Part of a small language model's weights: 9 layers, tied embeddings.
Each number is 128 + 32 x the weight over its row's rms, rounded and kept within 0 to 255. Layers, rows and columns count from 0. Numbers have three digits each. The size before them is the row's rms in percent of the matrix's.

# layer 5 MLP up, 512x128, rms 0.147, rows 28-134, columns 0-63
081:096144138092157107140167109091144066130127165137142102178148147161099140083093196154120118144166095106112184165142162093097121155138117087114118125127121135121112150168133029105189188150080104
115:121105152189104115102175094207140168172178130131078139143123099096114094183110084089116096095115096162110094155052167154166123155129146196130150118160085091103141145128088140126091136095157112
112:103136124152112088112145085110121107174100126127093139110207105105087130092119119114193177124169117172107175163157175163200121134109120099139119120180157093120096119193147127119167133130090145
093:117165160155146126095073133150103162115097161141174128203171130109130120117120080133146124143131062109196110157099067075113189118128140131104184098102133153073130109149103136141181096108103117
089:126153164137124123147099116134149134080133112133129149143108182183110135095133113119152177143114143126137125133160139117157142087196090138128124161216132155097099156115109039117081124046092102
117:186157155130125117074166155095143093127122070157127138112072144119120089160097067103125151136127163124139089151133159115127124087175155097059153183138109107101115113153100126156051100063090088
087:183080141149196117094127117111107165113131114180101142113208154161088099125121139151141114109196163104081131163105086117099079093153147083150171095083189144121149097203124150115145133144127146
087:101155110079140098170176104181185172103124099152128073076100187142135162171124135126137165089109158097148106165094064146215116110159117189141145137096132150166127103166155125103059122095114143
088:091137147091200128131134152139127161120084168123113140162117169165097078123125109105152180088112140139145149171140077102153091114141096149093168102096157153130098097187153102100157130001103137
111:144093150125127080130144075079124157173164160171116128120081132128132130091077145113192104077181094095140139138208100111124132103147113169087153179109158127120107076124072091100137068151052144
119:105161131209074110109115111167155128163080116144133123197108083126107132173064082151125116098164138136124126102090108127157132102157107170138181172101135162034142106216114109140110148135146113
124:135081122100122090116155105123137107152174202165110132103118167165175111097159093152155120140121142125135095139123133115150162127148095186144160109122147116114157087098107145137093121120124186
143:124099156185062117162192135144140127173116088129103122193113169128111160170086122086157099120139131085105091187087117125107124116154116184148156117072090149088114026202120119088090127131122081
097:092112139159123108086127133071112084118142164123102160175184104099113088133139089073155089120148133124128123121085168101120098119165082184158089143110135137132105132125112117098149094160145107
105:094150127113103122142166141135110138169132065138101168245127118117077179053084105098132128119113072147173174134122105161181096154095098131139123157153116111075126130162136124135182206123089100
098:116146124093110106134108134105139112132182133143161122093093159152157139124159138120125101142100073128142136130198106108138198126142100095139166096122152118090120074151149044113157125120098141
112:142113130101137102096090125163123123115117161151174114112180174129081122142094134154108147138189121074175132186167065102148163074094121116139117126095152119120134125149124107084088140161130184
095:114189131167169109138108152178138159120086105153115207205153134066086143132160148140138111101089069079172110125113129108133185131119140133132163134113150096102108135140162176115131084145144120
102:146088128151104109121138083115086161155108123124163130125068146064116105144167096165126104167161123153082161120137128141153191138142151111091130183141077069100113117135087121120107141052077094
089:137115151087097127199152153138133142150120156129103081186066172167068162162083165122116180127137100134109113169162077104178150128128092105107119094125139135056109084129131086080144072107146083
096:044204122088144118138189111134158134096181103139133126164135109128135134106081109071112098140074078099166150222131114108108139148105146165214115098124155124053143070168128092068137184116108151
093:196114123166132101174147128166151109070175108158124067132137129189141116106116138151153134111153163149118164096128163100159113080106150141112128146114148152151128147132141168079131132153059123
104:174134160148093126073146126111138158131094116111138141124139109108146149125044118160125110149127106125147090148135148116198185089085117123136143179114118134014122140119070177124076148151127081
117:074162179120156093079102111127142110126148086204105179104123149146112087119104098124148169104072116123145105156125156137189123128146158159079146142178124091113139133117127104105084055109066062
101:111148147153113112169142151126141101093085114138119131199072125132075150071090156153118163140148140125106169143176148145145142087123110116105136208142179124134079139154117100071068161156106155
106:164091162166182123108106121126149165134145135143127095158135079178153124139107093086135110116116139093130108086103151129104178094110152121120137120126105169104100119204115065125143139119088059
093:136098142132104127108170132092099092156089159142184094181116154109178134142085165142125172120125088094168106117207087117151160137156094087072124163130117093119122089178138108139116174135125101
096:178161157134188117096137113155115105141132059136086146122074123197121152148159127103175166165164126149082154126139176111149151107106165090121118119140149104156080140140155114150089097138089101
092:163073142137114119079184116188180132138148086073150086104156133108135169173163106157154070118105136074157118159132099113177158133105177157150141152097122138071138105111132151125147152157170091
090:060148142155094125131128185158138097121137176164125186149143133123160134183067117123138150133151102070136135172106143110126178144092135124140120200126098155058146138135128160120119128158103165
101:118126174088194086106141112118135100145172106140128115131133089134150171068078117148152100105147096100140143114134159108136178054119105076120152109136107129011128157167093145130092160150062080
080:114099167139154062134087126163182071083130095178120191150157116125124104125076142096184143119149093145109127150152136089148213139148145160127156114073143156099118122139111069094139137095147130
094:116160141124178121131133119133148207051112157159075071211164144113107129110102130113121192137103137142168118161154095095160090152142094165120147138121145150144055119187098123154123104111112120
094:169077135102152106129080138195149177116161138171105130155141116190122090116148082145184151171128150143145111140111131140147103066105145084107071106148132146079098098115152187066148091166148183
110:134154132144102110156120076117117112101178119184153101166106178137113144080065183125113162113169113123163158175144094057143140130156080145110177096095165117110075097143127046048165197114118098
091:125078153205149121085097085159118104095123182129121115144158173154131141110117108147190137086154113139157102115121109151183140123137063177098170141137171143118142131119171182117159112140149134
090:148114119185174096152121141151129168088128145136095113156145104158145113163160082100194020119143095113146111101084145130080158095112168174129152100137110110128091140138158172129136141161083140
097:137156159149064113140124053160145162068137112168126113085125127136125147148143122092139141108075120163149117096169186126130116101172105160106188110178090086096113175139131115041072122086107076
092:104094122180098098150122099131091073134133164137097161179195145093077129124103141151168133110128165141099185153141122118163147093120073131183118161179136117090114140181151149160171127140135114
108:122133172105121117112152122112153163174157090121105149123149095136127147181108040078130085158124078075164087135147120146152178158113141136124153141159060134093128125115049104114095138157176126
093:149136146085173131114133068097107163183168171164131180215156099137151127161097118111126166130098120070185154142139115106131152141152096149169185131131142129130144170195100151148161194102047143
111:150176168136182119109116119113107148114114114131149199129200148074058146162147112145119116142179109123130152191130106147140168103176110114113133178102086041149111124124108128103117155101068106
104:106133128101200114092148107098122117113150166101144170187132077163083173091049129170131118058081142115203108129161161090165145156128129166126152107164118112058128060154109094123130105090075151
095:156072167093107111134091090188141167141174153167122117135061164177171144145159123119182153197094115188105164175100164115181180116155126098112121065128122084093106105110124135101125118120125156
102:090141152132132103158097111146150146087130069098099129156153077109125130160092190070141127146140130072135148098084130125143122068131126153166156135092147104111086125139128102122103087188155034
093:140115153149139141173155135129153127118137142129144138178121098168099084139122130118136147099127146154095097125186137110118147104106077083111167094093178092086146064184163086072113143131138121
079:159145125174120088094154040160088103158206114166121113138101114177079144089162159151142081097116119138181097114141122037146162155115133103184160091165130165127084099138149155091138102145055103
111:094141149177149114113103124150166109088123097150110133148113087132172143090108109134157175121173140112194059093115167090163125130162123132119090148187208155158139126137105113141110111091109086
100:083146171130134118151111111133115116140119146139112149082125202134123106115144119073150117103154081051117110171118120129133161102133167172129115149087124075171134098140111085149119111163118091
107:134117131165095111147126165128147138175124138101145081177111117145128091144054101130154158143178078152166131153133155091172152112103144119081074146087107135099112154124150129103117114147131156
105:127096190121106130098080145152168121081101124105142118111132118119145108151106123102123125127125137078148064138155157114100116050140184099117150145142137144118057170121052092125113049128114081
114:170140157157140102092184048048105106206133154143130130125113075130093149090122097134140140133134136142078193088083171158126103134167148131041134116119105129131163124164104099147179148102033139
098:149158143113098104140123120182137117131136155169098103156139144168158181138090134110119172044154120109138062093108158109129082143119145183083152144116160152138117078121121072135146185158101085
099:118153163134087132050079093094155061176105177122176124118150153140157159140070124150120153104114131144110116144185154119161135146143042102112073079110103140099149177170136102113154151121103126
108:101119137141148126090100091115152187091127172154166105080088179163190123177120127123126076129151180158103091166097052118124114120147149153112177106084104118107148089152036103170091125129128111
083:141081132129146081160164163149133100103151093155120067156129147117175123088097122143152117116118063075162134119065135077106115108114148150146168116040167141154146079124149118063105152158103136
108:080193116143083094122196103139168166138136138126137060157109077133121142170087089117125184108094113108174136156140133137175149129085100156141084204132096190088093073162115120091091156138079120
097:118137191137094124118115129130165132109151095148051104128096104169113116151150120099157124146179111151164084135155158116128120064134135100073063151111209098123044119117124130113062111171077118
094:172087138075174108066096105143137123140123156117153139100158099132105150085132128125165083130222158121129147104142117140150074115153139139165179142123136146114100112127067130112112148139105113
083:120166107130109099114125096103146101166130145120145156129109124185195128116087136101125074122132134129109110157123147107123176146163124138134140140187124121100170161206054085125200191101117100
099:153153140125176124147106129149113162152142085172133107132109170089139127126107133168124081161131101083167034164143091140191170095117168141140155132145113087071136143121137129130101193064139118
097:105124163105113117124114073174140140158123178110108126179117117117093103076125142072116164090138141178093163125157072141202087152140110137107116096112125115103110126205131133112123109124150137
103:071140130134135089138107110104157166162179101149144168077105153122083160135116005095144114095128104105169098175111186164158112149123130158118153169168109081121155089109114141108088091114099057
101:057117118087167129094182142110124129111151098093082157223195129183179164129047122122126146117155107075199078183164074103120153132063109155165116139091157134087127091126115148060108171145131133
098:176140169120160130062173099158135122101155208096128111110107180131199151140149106142110078137146112194087147100162084137104161152150177146095208120111113135081123161162117081111096154138117095
085:137157106136121127106146127082141081117090148124159101204190141149133120149071146176106145127165154124163090190166082070147123081111058109162107127097164148091175087152124153067148173141125150
090:183183157140204127103150118120122098089190137125121191129166208136136145085081213128145136144142145141087168219090109107108151128147165121163108084147103135052180129129122111117117134106112116
104:140107148128158110079098078098167113174146139127106172144158077123073128112153116104139084103146105118160098103074146142104122110163136163123131151059182099126100151137122152106162085168120097
104:082157166143125120126061064066151117112164127142117140117122169121169116088059124136126165107169122089141130178109151140135171127127060149088173148163126156071131168125135094159073120123107116
100:098176133192162102153145141172131132081152122165132158234114078102147075140123053125144195134139116160099150108081189131164101115095099129143145164175137146099130119135128065101123140099155144
100:091140134146204107079076117119145093136112157124137124145116166128165189149143066153142134078109088115145093075132120103106167156177077195108168131163159090119142118110143131066119091117109159
097:091124150098144114113131117154134128152140152147091133206129164099111141163092180134115141112105053158101157143135075128178101149134086163130126085094097152107107060182135080148168105113154156
106:140153155124048125103148109117105122136096199156139095164112115146134114129118084101130150083110168159132103103193158102103091114158070098068131111149139124103131151206089132135101159126124126
087:133119146112089130156141139160125105148109109153184132132085150129080180172114081108135122117130102159142100100188125105184114143155143095084137128069139121107117155140105134095163091064108118
098:175085139091130116061166114122150089184161140130136116088108113128134178195124104124142108149107111146083131175181136063142174134116141072167159157085109121124151104174131130110128116137080174
106:121158132188108101096086103146174141113120142118089134118090124078163142170039130144120148156183170168116087142118117104122152055135149165127107152100128092139126135091070134124041137165139073
097:141129204081081117048118106122160166130097168164119119145168154141152134143095113138127187128127101167153165132171101117136069131160062066118137100174122138121104095094113141107118090110085158
108:118153128122154103115150123089132160087135134099165120121133099117126119100125066116149095122129156150144083125156141121108140124101154122142146195125144124090129052162050161088107153133075140
090:205101131122070100089045096121148031129185105139125130096150172133187169126171178129142126114097117108087100138147160079119195096120133096160138150101176131146169134153105087119131148172104141
086:167072146177129124114091123177102183117089190156131102214151160099079120212124095121159185132127095137150082138128094099183162082175105144121172134072170114162081102128124115146129119123124122
107:171080134176098106120109169135099055151131144150121117145139173085121104165102115129116132159120084164096185179123118105204146118099142154179137143119099099122122104116106117147144148180139155
081:096124178125143079126127147141174078054117077164110158157183136148127128121083158111188120159155088113140128132152155078151195123145146185108144109060174144119128086153128089043132128109143124
098:136069146088117102103122107116116166175077172141034128140154073152131098071137150077175146142171133098132120077152112181145088113123156122097145109116154093137080135126075151155186116140081101
102:131150143155122113141139107181151172103156119113124134133108108103193164068146047124134126134109144116143015183093162151095150112152094104111154133175107117080177109132124179080107158135084084
105:124140154162089133085134124101130137097094117141140084127161164073153125180105095117138178152121132139139033132158151069157219137154070093084157207160141106103098104139124167175092141125080092
104:075189139165126119161158125124099093052155171133112112196127134189131143114139148094132100124119130175102184158154120101098172092142109181147116092130053153112097148157120108094106124166101101
124:135116137112071101176061146103130128133137117222118139134071120196162091129112136179136144097102101136085162102122115062131092090121141109110093150139161171069074143133112092147157109106115111
118:078221136096091105156132132084167136140107122177163129172113137133091117159125061077131059100108134130178115147140096127153131147132113103150148126142133150087116040151138171083181136070103151
101:105147161103104111153136096122132134102152178145091161152157154121145131078098125127168161175124164176143140183099181124128151099174118077154145086164098114082154147112110139139164091179088078
094:141175132160124095131141083091094136086141126166089148155109148195079177101100185160128154086113107046183183151130108108156159116131101131107129079163165146082066114144085099070178077139115075
099:127154128105119109105130091087147079182108152150144075063052142101165132143122148148130161126100131161075108122176122114209191132144156095102128131156137123090145101138097098165134132092045116
093:187127153120136121109148122097137120082113150133089108129113148174161164136124173092125141110147123117122169100148074126109105148151157124117110080093111103127134067176107059144167125146125073
094:087151145087174113137130122098112094108136115129114186158140135188093183038102106161133102132107134096148184157199146108062119085142119086115131123171111119076166160105097153035096091107115151
085:139139120134146092060102122101152065071179102140154121066192165135157172141123146154129094139095124152142082096172153099136191119088145086150133132146126119143168163123075151122081107154127145
108:097164125129133109134117121157109138157197157161122116123135091149110118151177113065114098110085095128127141142148184115126154117088153148093180179138152091089119159148144161127110047111158093
102:095098163095109130154186145124131178137140105131090132131103153072102158139096127176136197176135038166118093207169142119155115113126097069064127130131195100106106115119112127117126132117105180
085:115152115158190113144172157163135146097112128172157107148182143112119136115071149101144198089134140096152169144138091108173175122131153168148142175086183139154134102140123115136098086134069142
104:124129146165122102108103104110125113143111112135157109086066105151153165113084108135128064128071087082142116109111077122106213113112171179108150160138077134121113164177113108125098130149099104
084:090181133081116076123205082070117208121100078093089156139094121113166185152113109123149082099117121143160127185182125135115110134126112156149068093170107136093144122175100170121133125087100107
087:125128175075096135163118183152148125056140101147158071142139155188140101124139150068136154162119113061135091116119106083106109114184138147110143147073187094156051069156101107109152117122205155
097:106158132078140122117102129122140186114170102140165143128159122151122122160145119076128118154127140125190104208145096096128159105150122081155148129121099150083084046172092091071153126089183122
098:161138148111136097075106148115173109140093101081122123127182118116097147123091149118163091146219087158118060133183104126129137097126142078119145168116178120130144159081050116079123184127079131
110:100160157130111107117105117149145173122141105128178094121119158098153231145149068096123194144115082150191133149080133137106147107143111137143120150108134148131127097126105069080131145100102091
102:189127149107119117107074050089120059150172171161103133089151117137167137199103151107116084136112133146093152142128123092094241115124130120115136081128099116123139149160130080160181154145052119
105:115116154164135097108110121089131148172158099117132151135142116104178175100103076185117153102149135071134087177133221143107177077098153071141119209219137086098149160124059139103100152140069125
094:141146185105179146164085121074128133144170162144142132159109152216109110118125167126112193131133127130089143123100118098118153114158099081131147077085145123145159133156156046076107126091085158
094:113107135107148118078126140125110076060141114170146107138189108144112136092117120152155159076116130135117142087115130074159133127159074146133171129077156070147158115219134125144160158111067111
# layer 5 MLP down (transposed), 512x128, rms 0.158, rows 28-134, columns 0-63
087:153117132132138254170118153095096158128115122129126128098152212114093152128134164109042139101085095084116126173135122118128148211106156117140083106116097073165130076091143142072143188167159152
118:112200106162126131080104080166091124089122125142124115130135103155118095145177107139127066168153114177146139045231166125123104145110106132173189104187103135095159210133080179111117134094126150
117:090120040148123088132190113115094161127151150117146138140160117139159100044155131174162134110133141140158092098115149164157130071081147109136129122165143154117128134087117139164149127119134098
100:145100115132111194146131102121068108135129124118160156156072087151137140116170115167137120112116072152155104101075094161101136150108142114139096189097151083179205136060160094084078155098144125
099:138114143171092098125191116120111142161149144145076128115128107131172101163130135146091108134143166144093123105057140119117052149148142154140132081091130112164108110105152126136126245196122137
120:156159127139166036156140066152142167171133159145112113192085125121124181067134121119144103092206143140115175093131147144112121137102140134099163111135150168066214094031142122147136116140152118
084:094140131117111188136103143084106148171157111112172135115064175153138127176128142150166124148140185162128105175148118168146110143141173136161092128173154110155151144076126169083072201121096157
086:096118065132157054134118121077104100124089120127155177151200092136144113093134102168163164112117157186162112141149153113145090135132130104122110164154112102147189150150174139119155142143101135
095:131120064119138134171127082088067128188128163099066131137100127147138088083161141179187137118140101122139161157077108135126104110039108137131083108191115132209139127067153193125125106120106132
096:135160018129135229105130127142131181107141118137092160166153140110121140123111122129193150092139107112102178136084141133183102119107150116122132097146075139097090099114129127116142099137158179
126:122141148120138081084121123138148128098112113122146119134094114150163185186118141137138072161171165123113129164125059161128077135117152166167143082157192185132129112099120163116098131164145056
117:185054174145111137156163180111105104121180152132085156101122107111116163147069108176167098155109139081141109129109150129084117148111145122124147148146136067083109143093113104133161099163133075
145:141124189137095109124107071114133101084122153131125125115114097181177205196170125129148104156137108141095174162132096155145103124122120135128149102115138147119058129171153157097138125118138061
093:179127144180101122178122114123132104121146137168087127055110214094160155146075136142132152202149109156129120135110073113144146123102096185114179148119078145137106185140121171051148108076112087
093:069102143135161088156131136128212095133111143117156148104097163171185079107156090139110087162144158174120098168130127066125216145148154162115144146132107110098154136057151103121068051068129134
097:156083069075151111089075094136115128111093181112154086126179153150184086179118197084120106128153240119136107117141096100096127112186113131189121163105156114219161105100107121106123113150140127
095:151170146094109101182142111122143117160110133086182091118128136131143105146123152166115170114083092173188111105124124154172126151110118079107077150119119156183166091100120161146145106135145121
088:114149135162126141089172175153057168142135134080134135110117110144142138206113147113134089104123127137120139174120117135115086126106148156162060135127069092153120104121176128155098173153165144
104:129140138102022152096168122120152119128155132049112139106145108103150137086134165161136132150095149133137130096118193123166098236124124155144098193124164110090049161065138115184144108145088102
095:097078141130126200078152137127145135123066090099079123146148100078164140138137146131101125179117149105140100190105150114110076117120120083165124177163136130054105148070077152126099101134097147
088:178100187189147102173107122191125146155034066115129119110106183095154100079131129155157146176135160128149129106123134121147136067171098099095110203125160165184132061089070094126132114154098112
087:071059134110090081124112118139095145145100154140147137156110150087114101172110123079141119121104168125150120121090137118107141148140095157137049124143149113135122148094141162118180199167098184
095:120091140119124109128092149076109159078108148096145165072084159114209152165085135158138074130159108111094139128139183167095155084130143112093117113137122047100085188112100144131168168171120117
124:174150197095175036158062108072123141153141152118125118158140145161109148119101165106102147108129110087133143154202113144119096108152103117111098093168082131176139131165065065171149056147094076
097:099097127135096176122095129188108150129159060125112164125143127087156071226077119136146116115088099122176112137114138091158133139158120165181132098077099097142106126088145137113125065158157164
104:129103193161146119083098060216116080125130168136164121118137178131124116127132114134113173145142060137085117110103135113136106177118149137161140126143085156170155164128107113117102090158119183
096:145065168166160119133146193156131146138137103124131133130137093103088144127139109139130124186142158182185131140145170138117106131090144110162118080127101143156083158086168188060133094145154080
090:137164091165144060133065139159139174134111126088114143160158098131158142150084107130138124139053071165126098096114053114067095077126118122130155145107132115129162189123123104130166157134122121
091:065154122120116100177159108152089171116100100054081107113082098175108175132116173152180117151116148165167117127096144106143054161091096103118054104123102154147119146130127141158076122143159140
084:151110202160128033097091120026067112145171131152133170138184113114159100187118160093088166112101119145100125166093131140092142154126150125190116139171136147145161142090141139138164098116183118
153:131129076127068125156125106113083126111100159170181152149110126095162124117171164167125179131163171159156083092188161094159125127133052056079146195176163088066123116132145183131087120095168139
104:111122249138138000121103186133185117116081132140159131150170139150124121114119134108182121093154144101106143120159118082112126077175127130124142153086131125168130084172119113126126147114143143
092:157115127089151140132160153113092176167065129078122187141108077149163126158145112169123075145155119105208148084063163147057120130102119113138072092197122138140172122121152158155114146150144173
105:096151086110116149094129152043140144123131128123143120146118151121161200168145165132104154092145135100110116137186137102118183185121119177166149166138140114171143121118122069125123172069180131
111:126158047126108255148111104152116163151134151156131170143115135133090155104133126121010136153150101132124127152155110127127116158122097118111126129139144125121047106104135120146152109108100093
088:130120127110118087125096110131131128160135076124121115148092113139094155146164146150141082148082115157106136160121113149147129181168144124105081168175125173091112096126205143112112093149096148
087:108162000076110187107123176132101104128128126130139114141155181071102171168103143105159170120099140122108136125158164094161107110141038113135156165125092178109122116157096135156083174125154131
104:180108076143107255112178175143132113101148109177081133132131133127151103199103149166080110111150048126124134143093060079092156211120088123112150130134129123131145146165181132142149063168132125
098:140106067130144140185134118171154152138158125104117128113153098130131135135233128125180114148169162147126096123106209208054109108146105113090111191122157159081133106078082146087102157097140134
113:131140121145106097141074178186109127097097131163139128128084106113051097096127165163191124111128154134189131135165190092114121113108112155134171154140100150116085162032162146086060132122109118
094:112109122148069113117158156125145108111110051088211131119136081117095130122123099143153126143088154131109113125067157148122150115111156127172154163128159129140115178097125112140118165145116151
115:128105129145043177128101162144113141112132157164116108148089114169171093179109165118117170101099125112081076120121098104152093089130115098155079163114193221175100101131151166106124067160141201
091:156121160157083148128118136118093156135090108152179160131084148079132096110204057101142106125106160131160162151142092171051161083137141168182090084159098056143140176138123117152106098103124133
107:133076084073084193108052092115107151115138194113095145129157129141201148164145119123032135180150142067096081076088107099085164176159141160119122145153163129177112131134136103094177134112131145
103:199107127154113131109096122111113177148151141110063164102112195188113136129084147168107108130112108139147063127178107170114124143170108083141176079140120070160107141166108182146076082135084179
094:100137183088180197113108134142134102142126096078124076149095120102137150099128118139088154074084196134122101073129140104140104126140114136156120142177103182169181137164102136166124096075092121
075:097147148088092249120142138093156094111168148119079153132134139110152164127142080125117104220121123161089120133131145163178140072141099166096135158149098103074148114140119097172113145128081122
104:064093083172131111066155128131165150161138140090167123149181156111153123089167167159161085159160155181108178180146118159106125071113153096114067107156151116131138161094131059140107134111125164
107:101124183136112149134166127133116136117150118139126167145110182148118101113137107124074130108109104101176130160151139188122119209101047129113095068144160112170145099132129121065137158109049115
098:141114255121129119124110135125140125108134129130147221088152165065160113144166145089159104087093160109134176202138076173129127137177160075128107112121152135183135110109131100146131141102124099
107:152163124124152145110145115126135159099143124156095174152090107071108092077121197142153112057183061122107142076126096170163096177097112112096123096137144152095164128142214135166147161129145141
121:094136108178127046139198119162101139130129095117103107156150105109083180162143151132105101065150185131135091097157114093154130112134093134158126135155101133110061134123156163094070107073157158
096:179110144149158104092152142156100152078189060116174079168071136148154100123186128132087125172164145166161117138189131145109159126124142126136082138127108146132105197089130145122037155178123126
098:108113207099097125163165091116081145170138165147116136110088148136133145131184128114099137128100089134178140159135123117101132222147085167135105079120120156205129102065165092125142113126076179
101:163126200142137126123144105154114116080180105121110146152130094106143135150142188106100128152098125110151131109089142071122150134119099181092093148157134116122091168144142105119111145141155091
084:060094100157116098146147155140084136205080096091082139179126138117117122098141152109097128158181111128142067141105144125151064101136135198182120132094130126149098077090143180119128106122144122
113:157094035154114184154129128147161159146129146158123145090138071091097067171119125089186089127121146121125118073090136078120075175122160144175109162137123036119173133128129055130141117084151145
096:092161123168084166087137124156125160141109119168135076105077137123147139155124150186134146115134163132126102113137066119103156169166184169147161071114173103139142091080145109098141123116173087
089:143096147060159208072110107153076096156154142140168135099095178131081082132124143151078163149110171137192163140151135148072171156049132137085082065091097125140171089100120149092116141051158106
080:095159120066071164149118115078124115182123144126156099135067157157126084133134144187045168156155111120119147142132135119126136220080136136086026117161111084108120152095139159189094122128113147
093:134123181150132065104118105066120130150082155125159130162130071156143109123075085105096124103101159069146101130081166128115104132134138198167096099104193122132141116181084104134125185134120156
102:138147082144164161174209105075101175146178126161124151131113098128138126051153118168091141150136132155150069037145148108133133139103095125080157158150102167105130159112117131109147110147106140
100:072126185094068113173177178145197110130127115149172141157113176107104071160173120162119150146083108106113101111107114132167120210157081110069075149126122154151138146159205146139131144070163105
086:158095186160145000159142146174120154112140140094207148119074119092153110155198131141105158122089105144084156043117162103142144072148129123142123148193158139130134163099140105113126087104133086
091:141114122152099112147160120099158132209150094146089133132121076140111148096088099152151161066144096189146125083137145135182059175138119136144092105120100141215195109116102103106169140092163157
079:166072201096068071140135068186123142159132134110127130114126144127112112170160134130136126159121099123063189106138121154175113127144131187139172089089147074165052134102119106148144082108125147
090:075119076106058178113092136157127092116125188112087126069095076130172122174165175122179060136139145161148099076097134144092105146128110125114198138090112143169106134133111083101169122136125058
102:188131137116121103128043132079112124125131140149136156125137087134109138134058173168166150151141148149105118070152106126118102135060164114069198183101087176141146163164139134065144067119156080
103:110082110125112147149149108176110133149134125144139087165144111091084117111136154123166133167093090193170114108130119134228133106173178182193135145115164091056122073103161154086143097132116124
097:157127096101136123143098151089134127104074162147133140096139199115150086161140151152130132139194115191159142112139115157101138153147163114148170082187038163187148078109135110119095071181082109
087:091130025163125106099094117127152114079125149133108141112178152137155096169007121158078112097129123117161176141164157170148126135105113127164100128133176136065160084047082125126129113144126102
099:074120145104104184109153128087132180150107178093138146119109115155174132108154126116018107161154131169120095123100109138106134212117093138160106157114136139142143114122116117114152124074150147
101:184132139183136175133136169101148185137180126118163096142113122122151157089149127151086167135142157127116092147057185107128138095093163103169180146116144198125145120121104164180138111131112058
092:109138108143195225133129129129088113157130112095083126093094092123179075084145146119091102155138121091111096144075106161087068125086170142132105145178127176144115175134107106123134135102106081
090:155113105069108109102104116095110097158119149062072103123159163084131138131122133099081134114141118133173111147124161133099145126102153109070065182067187087112135144084153101106191118173147060
105:179111075089143094147170163125086150080082131134099134161108117146160110154129157105076168133147157093108137107178073133129125147123168097139127122108119161170153077079103117189140187169122197
100:168157160159077152122097112140138129106155114172101115126136141103121104153092107178072114165099139105108180160161087091109100214115156156124129117144099089101124096095178156118123149113181120
112:137128218134137226146153097132135114118153112129081162165114114113145150117124116096117128139074172102097078118099146112125127165165154074136138105139124111174100113158144094197180112105080135
092:140073138173124116146121111122122133151121097159147114090130070094164116163128106125148138163165154144189065118127144140088115123136124194095070162145116114150145103046104159143121114107095118
098:128161083095087111156144090129138183160098142104107169100092122174103124128096141154075090105140110119136140142096128120102109161081105125156085116179113163079154132095119171138176179157152176
097:144145198132065107092130131123087151107120193123143134120110124182115080170093171142127159105138110123135057142146126135121095120143103076073097148108157062142091131099131182129148097083119155
110:098155225110130021139106150146234126098092138128151148138189153150096154103115124088177121105148118095108144139150126105120113079159095120109145144091138133167110063174098101110145137100134154
095:145096127060150115145060208117134104055180123147098104100092158169139113153104130136071190108114126097111154143108114123114135175105102152111143111070120156074141099178141141063121153156081098
103:090086117129149129112146152118135053084150126131107154111125155175126120160107131071146126115156112212099171132080128132120065124145099158150126101147053117177127152048161076154190115161139100
099:144123213140149137116138107141106100159117099080118109092106126107100158101133131078141097154115148150147084170105139131068092114163209100150126139146114156125053172093098102103167121104143034
097:161096140120115111094134140125130177157164141093150142036125148145132183181116088156135110125121131132111137133141101130172069133078130054135166135149141081195107157133120120109170032149095088
131:167174137132058088105099110181125095141108135016156111138114131084108148176150087192172149107123130154113147136199126108150132121148131124159024101169135154121185128128118126104086092163128104
107:118135147203163154128122102123129088104131122106127172127146125135133092181138137080151092159133153110109095066104093162122153084091166114157129152168168127157056101112064087130135168130106177
098:073131159096109219102132112166135145224141130124153128177135118139171115156117160094152161156132119127133140138118112157107112119121152136215133143108112159108152153072160113113089126104095155
093:132146045078140255149100122161178137169106167143137161106134139133066149115139130121101136096118129141091160134167134153178128121161075152098151111074158152109108074121099081151155114116150118
103:082094179103135127128158129112113186165174128129128108132092109182151117165155147106139153169131082084088151095064093112063157136075095095119084098101118123184104081148143106078175135125190142
092:061164094143155130122133098112115082139127131122118110199078052126177095125127128070119133102114107086106111119120130067090174170105101161131141181142119142075159171136169140139093182116138103
089:102065128134134055098174110116136131099097113117159082078139169178142118152116163156121128097204158135141155173140117089159071081123084207167107140095120123150150125115111161142126138120084146
093:167144054147106115121105097133117130128106094135110107090153129103152151189156117123134100152113093177146095057108128121125126206080133149165125102131073079110172145059117174111120115150116161
099:119174152140095160104146092109134119167129145140104089085111153159183093146217138178159130155129067136141139125137164195116074134079143089144110095115117180142198165122079157162119151120130079
100:146098178125112184151077164192099112092095130135137140145147127116137064198145130034138106139104115135132137129125117114095118097162159175132166149140108105168083155173094142158104117162129041
093:154134092145093119115175158152076163149152120081165210136163109114147122206149169152127114175149132139160146138086150111098126131094134128124036118159120127200164114095168161087069136141173159
099:141191071086097121144137125094139132126062146132089129122113096122117134120120131066194075109114161125123150087154107159112136148141150092157159118117116150124100100139095159115138143107138199
090:056082143117136106188118109163122119169104128165131129152089116115156095111106149109128157156073082139114094123111168140125133083181132160111093164123160120153136179056128154113066119151115118
089:166133134102162170026162086118100136137182136104097155120131096092147134106148123153169102160128110132124134097108111154130135141115096116118140124180060186091117144172162169137206107074074112
094:173152072124156156134068105133141127134110096136140111163127095155118138164112147126177060116100142134108130100097091148127102093154154122148091166097167130140091122160091135145137138124123109
106:189114134156112168152145054140112078161118105161192139099029164104113087101196103128110100143123127132182133123113100134069087160071127118103153114143127213111098132158103125080119154116094113
095:090106096173122089114129105137141080165160160150145093142182111155144036110145085062147083128157128152128099143120081085123100119144131117104171130189170124091179102126198141112074108095114157
107:102090114145131127149138128106110141185141173163138088070087089142131132118095111138098156083094138138159136148053176119100124191148117210138103116091154081183185108088146124153135131144056117
100:150108113188150058074096136111138141128147153116186091091132154101082163126096111123077160133133134146126150114078096116098102118062118181129150108137124065163170129069138152105154124136160086
089:113165139100180140120144127158136145104126081108088076132105096105131201108161145110166093103110137201069169118064162105125096131143086152130105104149089155125124143082086128147118102106129124
092:154163085109173166160170200139142161088209123113056132094155116126138154100060157142107190096117146138121087127084123131087066145149140029140111144145117204153173118072118110064125123106094102